Each number is 50 + 15 x the weight over its row's rms, rounded and kept within 0 to 99. Layers, rows and columns count from 0. The size before them is the row's rms in percent of the matrix's.

# layer 4 attention key, 128x128, rms 0.055, rows 88-113, columns 64-127
091:46 29 49 66 36 43 68 62 53 43 47 79 52 63 47 53 49 52 60 33 20 50 53 44 50 42 59 44 60 67 59 42 50 41 35 21 65 52 43 76 46 52 12 55 32 60 35 11 72 53 51 49 48 42 58 40 68 59 54 29 43 49 50 53
097:39 72 70 69 48 26 72 31 64 81 53 57 31 46 44 43 44 51 41 40 42 57 69 38 61 56 39 35 33 42 50 44 64 37 25 30 42 27 24 37 49 70 70 39 73 56 57 44 15 86 34 36 50 50 51 61 38 55 33 59 58 45 70 74
091:55 68 47 50 33 73 53 68 68 23 42 36 50 42 53 65 54 85 59 42 52 65 73 42 58 49 35 47 43 79 54 58 75 58 66 46 44 33 35 37 63 60 69 57 47 15 56 62 52 55 59 53 64 60 37 43 54 38 42 39 49 48 10 30
093:64 38 72 47 48 59 24 29 59 58 64 57 49 56 86 35 41 42 55 29 48 26 76 63 57 21 41 82 59 50 65 67 26 45 32 48 37 67 70 50 31 70 45 56 50 41 26 58 60 66 41 53 45 41 66 42 85 57 27 44 30 48 43 67
099:36 50 58 53 64 61 88 44 40 49 58 41 41 63 69 61 27 40 50 52 32 35 44 79 45 82 74 60 71 58 53 48 46 65 43 34 56 59 72 34 51 29 62 72 44 44 43 51 39 55 51 52 35 68 24 42 39 37 58 48 21 76 43 51
101:63 60 49 53 44 51 42 57 45 49 58 68 50 46 55 66 51 78 66 39 69 37 58 72 43 55 48 23 41 42 56 48 25 66 63 58 55 39 31 44 32 59 71 50 14 37 74 54 63 37 34 47 55 46 49 27 91 61 46 25 40 17 41 58
094:33 44 58 43 41 18 32 44 63 72 73 40 62 52 74 10 63 22 46 46 33 57 63 42 53 65 26 48 42 35 56 29 48 48 40 68 68 41 86 42 58 58 53 32 44 72 43 45 62 26 59 86 62 50 23 42 48 45 74 64 36 49 60 59
103:55 45 38 51 42 43 45 49 83 39 95 50 73 50 58 30 55 36 45 60 27 41 75 46 31 39 21 64 45 39 48 67 54 60 26 65 35 61 37 52 83 30 74 46 49 32 37 72 60 50 62 33 43 63 25 64 57 54 60 37 49 27 65 58
091:42 69 45 65 47 88 64 45 34 36 46 77 47 36 40 54 33 59 42 49 50 52 58 40 78 48 38 50 27 56 63 45 71 48 40 25 43 48 50 67 27 16 57 46 47 49 49 32 25 41 52 36 48 70 39 86 55 33 54 63 69 65 22 41
105:58 66 67 51 47 51 33 32 47 47 72 41 42 66 21 28 43 57 64 27 37 52 62 30 84 49 35 46 51 63 58 66 51 66 42 55 38 69 64 52 55 70 41 57 26 20 43 43 52 44 68 23 47 70 51 07 67 37 57 79 47 59 44 57
105:68 69 81 44 60 51 60 55 40 58 60 68 40 36 43 43 50 37 50 39 39 48 61 26 50 49 21 56 23 47 57 58 62 38 30 26 42 51 51 27 41 36 59 58 58 54 69 36 36 84 44 50 62 52 38 55 40 82 42 52 58 53 54 62
094:42 56 53 56 65 43 50 51 40 45 44 37 37 61 58 68 60 47 40 42 54 72 50 52 59 53 63 54 81 35 48 47 24 50 70 41 85 48 48 55 63 41 37 55 61 50 47 50 49 32 63 52 34 51 55 37 50 24 49 32 45 60 45 55
103:43 37 56 39 58 54 11 38 62 47 56 20 49 16 67 44 71 58 53 77 70 62 72 59 35 58 38 58 40 52 53 45 63 29 43 75 16 56 56 47 50 75 53 41 38 55 42 94 52 34 52 63 35 52 56 47 61 36 63 35 54 36 62 40
092:60 53 82 32 47 11 55 68 41 33 37 76 27 57 34 48 82 41 43 64 41 30 41 60 46 41 51 55 08 31 59 48 51 45 20 74 49 21 47 47 40 72 72 38 48 50 55 57 28 52 61 53 56 51 57 59 44 54 50 47 50 56 70 41
088:72 66 75 54 55 61 62 51 66 42 56 74 40 56 59 56 48 38 56 45 49 62 63 52 63 42 46 53 54 45 53 60 41 59 51 54 73 42 66 45 46 46 56 14 34 84 76 92 40 47 41 49 43 59 50 51 56 50 43 40 32 50 64 65
101:42 26 50 47 44 26 61 58 58 67 46 67 66 58 40 52 45 68 69 31 30 23 54 57 81 61 73 54 62 25 38 44 20 29 53 23 34 65 56 52 74 30 34 60 40 46 37 74 43 56 47 43 37 57 66 57 58 57 57 31 52 40 51 72
100:79 45 60 43 57 47 57 59 57 57 34 56 40 72 35 76 70 50 54 46 69 62 57 42 66 49 59 24 62 34 51 23 59 77 54 46 74 39 55 41 48 47 29 60 38 44 61 81 38 61 42 25 38 58 82 55 46 68 19 51 45 48 62 48
106:45 53 49 46 54 58 40 46 66 53 47 45 60 28 74 52 55 55 54 41 77 40 68 17 65 41 46 55 40 68 33 33 55 47 60 48 53 19 30 49 55 53 46 30 25 42 58 58 64 36 70 27 73 51 22 47 47 48 59 47 34 52 13 42
095:48 22 77 73 42 66 46 61 60 44 75 47 46 38 42 32 50 44 67 60 33 32 40 52 55 47 64 58 49 48 70 33 55 43 30 53 56 55 56 62 55 31 29 61 20 70 51 72 32 57 41 39 54 67 34 32 63 33 56 32 32 60 29 45
097:44 31 44 53 59 40 14 58 69 56 60 46 54 31 79 63 33 61 69 55 78 60 33 53 30 43 51 45 59 49 34 58 28 59 68 53 68 53 53 28 46 45 63 60 59 72 37 69 53 58 51 24 42 63 29 35 38 92 52 57 46 67 29 59
094:58 46 64 77 48 44 49 46 55 49 73 87 48 84 42 43 54 48 57 40 47 45 54 68 60 53 51 71 67 60 29 75 65 52 30 38 54 29 81 47 61 37 24 44 11 48 34 52 56 71 53 55 57 55 19 56 65 66 29 40 37 52 48 41
105:48 71 77 40 47 31 10 56 70 69 49 48 81 57 37 26 44 75 59 65 57 47 75 53 21 51 52 65 52 76 50 57 77 61 58 25 49 75 45 38 73 34 56 48 25 38 55 49 50 56 58 25 49 43 59 42 36 46 54 43 56 45 40 42
094:69 46 48 44 52 27 44 49 51 49 46 40 33 51 33 57 39 49 42 72 52 64 05 67 30 46 67 47 71 49 75 41 53 62 55 32 49 62 69 38 60 28 55 75 67 42 66 69 60 74 34 30 27 52 58 71 39 50 30 49 51 44 28 42
104:49 45 57 64 52 59 85 62 60 39 30 49 61 57 36 37 50 47 56 44 36 69 54 41 85 33 44 77 42 33 63 58 80 27 54 24 57 59 49 53 67 46 42 53 42 83 62 37 32 68 67 35 24 49 58 55 41 50 82 26 54 61 54 68
100:42 59 32 48 40 50 60 26 66 71 73 52 71 67 43 28 49 55 37 48 93 49 32 55 33 42 42 63 51 54 48 41 54 72 44 46 80 60 56 26 42 37 47 47 51 56 49 13 57 90 48 56 56 57 33 44 22 72 49 56 44 49 58 55
104:45 39 47 59 41 27 43 40 57 45 45 62 42 73 65 30 21 49 49 72 64 79 31 42 55 50 54 39 41 67 36 36 89 54 45 21 53 60 28 47 37 38 40 56 74 85 50 47 53 68 55 67 45 47 63 63 37 36 37 53 39 40 28 39
# layer 4 attention query, 128x128, rms 0.0559, rows 89-113, columns 64-127
097:32 45 61 39 34 27 33 40 53 57 52 44 52 40 77 71 61 67 32 58 19 35 38 33 66 48 48 64 45 64 53 29 61 47 17 61 41 40 57 48 43 62 84 58 52 71 70 58 44 22 47 70 60 30 52 52 67 46 00 82 43 38 46 41
095:30 69 44 38 47 79 72 28 31 55 12 48 50 42 59 41 57 37 48 22 57 26 38 50 67 48 45 66 44 65 48 54 54 46 53 68 80 60 59 36 63 44 44 28 62 51 70 49 40 35 44 46 33 68 50 82 42 47 54 36 62 66 51 39
092:61 56 71 22 48 27 90 90 60 37 46 55 54 46 60 56 70 81 53 15 30 40 63 40 52 60 52 55 43 50 66 37 34 58 35 50 41 42 41 90 67 42 43 58 48 47 48 42 45 55 73 34 39 30 57 61 55 45 70 41 38 42 45 21
101:28 56 59 14 45 58 37 46 26 40 56 85 19 40 44 53 56 34 49 85 32 60 53 42 08 51 17 60 52 32 47 62 41 89 58 54 52 59 55 51 62 64 75 36 59 51 42 35 43 67 46 44 30 47 26 37 42 56 60 53 40 53 38 59
100:40 75 57 63 68 75 64 62 61 46 43 41 50 43 49 32 61 66 56 32 49 43 56 49 47 41 45 49 51 35 36 38 69 67 52 30 23 49 47 32 50 50 19 32 86 74 55 21 08 86 35 28 44 48 46 49 56 84 61 58 60 61 31 45
091:45 61 45 67 58 56 42 46 53 52 79 53 46 68 48 58 51 42 06 59 43 84 52 45 32 35 65 62 53 27 45 47 57 63 47 79 51 26 58 38 33 36 72 45 71 39 34 54 71 65 89 47 56 66 38 50 39 45 57 48 70 64 63 57
101:53 52 59 42 62 35 51 68 43 57 62 69 58 63 38 54 76 83 29 41 72 58 48 06 48 49 68 61 50 55 60 37 67 67 52 50 29 32 53 37 50 50 54 65 57 65 24 57 69 62 66 54 64 70 87 63 48 44 70 43 63 75 19 41
097:59 71 51 45 21 66 67 39 69 37 46 20 71 58 58 34 44 32 39 55 48 14 40 42 59 45 48 53 48 68 54 42 37 76 47 44 56 60 55 53 52 39 68 42 34 12 61 79 45 43 43 60 46 72 41 46 43 53 49 30 35 44 62 54
101:61 60 51 27 51 41 54 51 72 69 39 51 51 38 61 36 49 46 63 57 16 58 39 39 47 50 56 43 54 38 39 32 27 55 28 48 48 44 56 53 22 44 68 35 63 68 51 64 69 45 65 66 38 35 40 60 44 66 85 51 61 81 34 49
100:33 53 51 30 40 59 53 45 56 42 65 67 68 37 73 63 56 76 49 70 44 33 11 52 55 45 47 57 21 69 46 38 36 53 49 59 26 59 67 54 38 32 54 72 48 45 54 67 46 26 83 42 58 55 63 49 42 26 35 52 52 68 37 76
096:55 42 53 52 70 30 58 49 50 41 64 59 23 65 29 33 41 50 60 64 55 39 58 62 20 31 62 37 63 21 45 62 36 69 54 33 59 38 38 58 36 71 23 73 53 40 20 61 73 39 55 50 54 32 34 37 64 21 52 52 51 35 20 36
098:69 37 32 63 64 68 40 51 63 58 46 60 34 51 60 62 34 50 37 36 64 37 53 74 43 61 60 54 61 38 39 76 50 39 63 66 57 40 40 31 58 52 46 44 44 52 20 51 57 43 42 58 64 44 40 89 22 25 99 52 38 36 58 44
091:22 62 30 75 47 73 74 43 65 64 54 60 35 65 50 66 36 47 37 61 49 62 42 69 72 50 50 50 09 48 61 45 54 69 56 93 42 66 57 63 65 41 32 56 52 35 23 54 62 32 52 42 80 40 43 66 32 54 64 57 56 14 33 58
093:75 57 60 35 52 83 21 45 70 55 73 25 37 53 39 64 38 46 41 56 47 59 45 57 32 61 37 46 41 63 42 30 50 67 36 43 43 58 63 47 41 36 66 50 56 30 47 33 32 58 64 30 64 54 57 54 39 54 69 69 69 62 39 62
094:37 47 32 29 60 57 65 70 66 34 35 37 41 60 31 61 66 64 75 49 36 58 67 55 56 49 29 62 58 39 55 36 18 62 60 49 49 35 58 46 73 66 56 43 59 56 21 66 23 72 68 38 34 50 54 70 69 54 21 78 24 35 50 44
103:74 43 34 59 48 73 41 39 60 57 65 38 56 30 41 28 47 39 69 48 52 41 33 57 55 52 45 55 59 82 72 52 56 57 60 71 29 55 48 52 47 52 49 79 87 49 79 55 56 59 57 39 32 29 35 55 55 57 57 56 48 27 36 41
106:54 70 38 61 45 42 83 45 54 42 38 37 48 67 62 51 34 48 17 43 74 42 52 69 32 66 47 38 56 59 68 46 61 57 30 31 64 54 59 29 31 32 44 43 54 59 52 55 56 38 70 43 74 72 37 40 31 58 71 46 73 59 63 54
100:67 40 35 28 35 55 48 63 56 52 46 44 74 48 39 91 41 45 61 35 59 53 60 38 18 55 45 59 55 59 42 52 51 58 57 55 39 69 56 67 52 75 65 14 35 34 04 45 60 44 83 53 55 71 43 59 51 72 86 28 56 46 52 74
102:66 66 47 30 49 24 61 75 23 50 55 47 44 35 52 80 44 51 64 64 40 39 49 42 45 59 58 39 47 43 66 54 47 37 52 51 63 31 63 38 70 52 39 53 51 42 22 45 49 62 61 35 61 52 62 50 31 47 52 29 53 65 70 85
094:08 55 37 14 39 57 71 66 35 63 62 42 46 28 32 56 44 66 58 23 79 58 45 33 39 71 37 77 62 57 61 53 44 88 35 53 61 57 44 58 67 39 58 29 75 48 41 48 59 55 69 17 34 56 40 38 45 57 81 38 35 72 40 48
104:26 43 50 44 46 68 55 56 49 69 09 64 73 64 31 64 27 44 63 67 41 31 39 44 56 60 43 45 46 45 45 48 56 38 45 36 52 42 64 46 38 36 39 53 76 64 47 63 47 59 50 58 55 18 65 71 33 79 31 67 46 66 46 53
097:74 54 32 45 49 52 43 42 25 56 66 61 47 23 44 43 48 50 94 40 46 35 49 32 43 44 37 56 37 45 40 27 37 45 86 57 56 47 56 51 49 59 46 79 36 33 39 55 84 46 38 69 43 41 37 77 61 56 46 42 39 65 66 39
105:60 28 52 57 46 83 35 54 51 34 38 53 44 64 43 73 69 43 53 51 35 42 53 37 40 58 39 35 66 67 46 45 34 47 36 61 50 51 72 58 37 51 81 36 67 31 26 52 28 44 78 57 46 47 51 48 67 24 30 49 46 30 45 50
100:38 72 70 49 73 33 33 67 47 45 31 64 50 24 40 82 39 51 46 81 54 56 28 42 58 56 41 78 45 56 71 50 47 41 48 61 69 47 53 44 35 47 39 48 50 55 43 55 68 23 63 70 62 48 51 30 36 69 54 30 29 50 63 65
100:37 61 48 23 51 45 29 40 41 64 51 62 58 56 45 59 59 61 27 28 36 25 63 55 20 25 49 71 37 57 39 43 38 45 48 54 60 65 32 50 67 44 68 79 58 31 58 74 69 73 46 54 38 64 60 34 68 43 50 65 42 46 71 70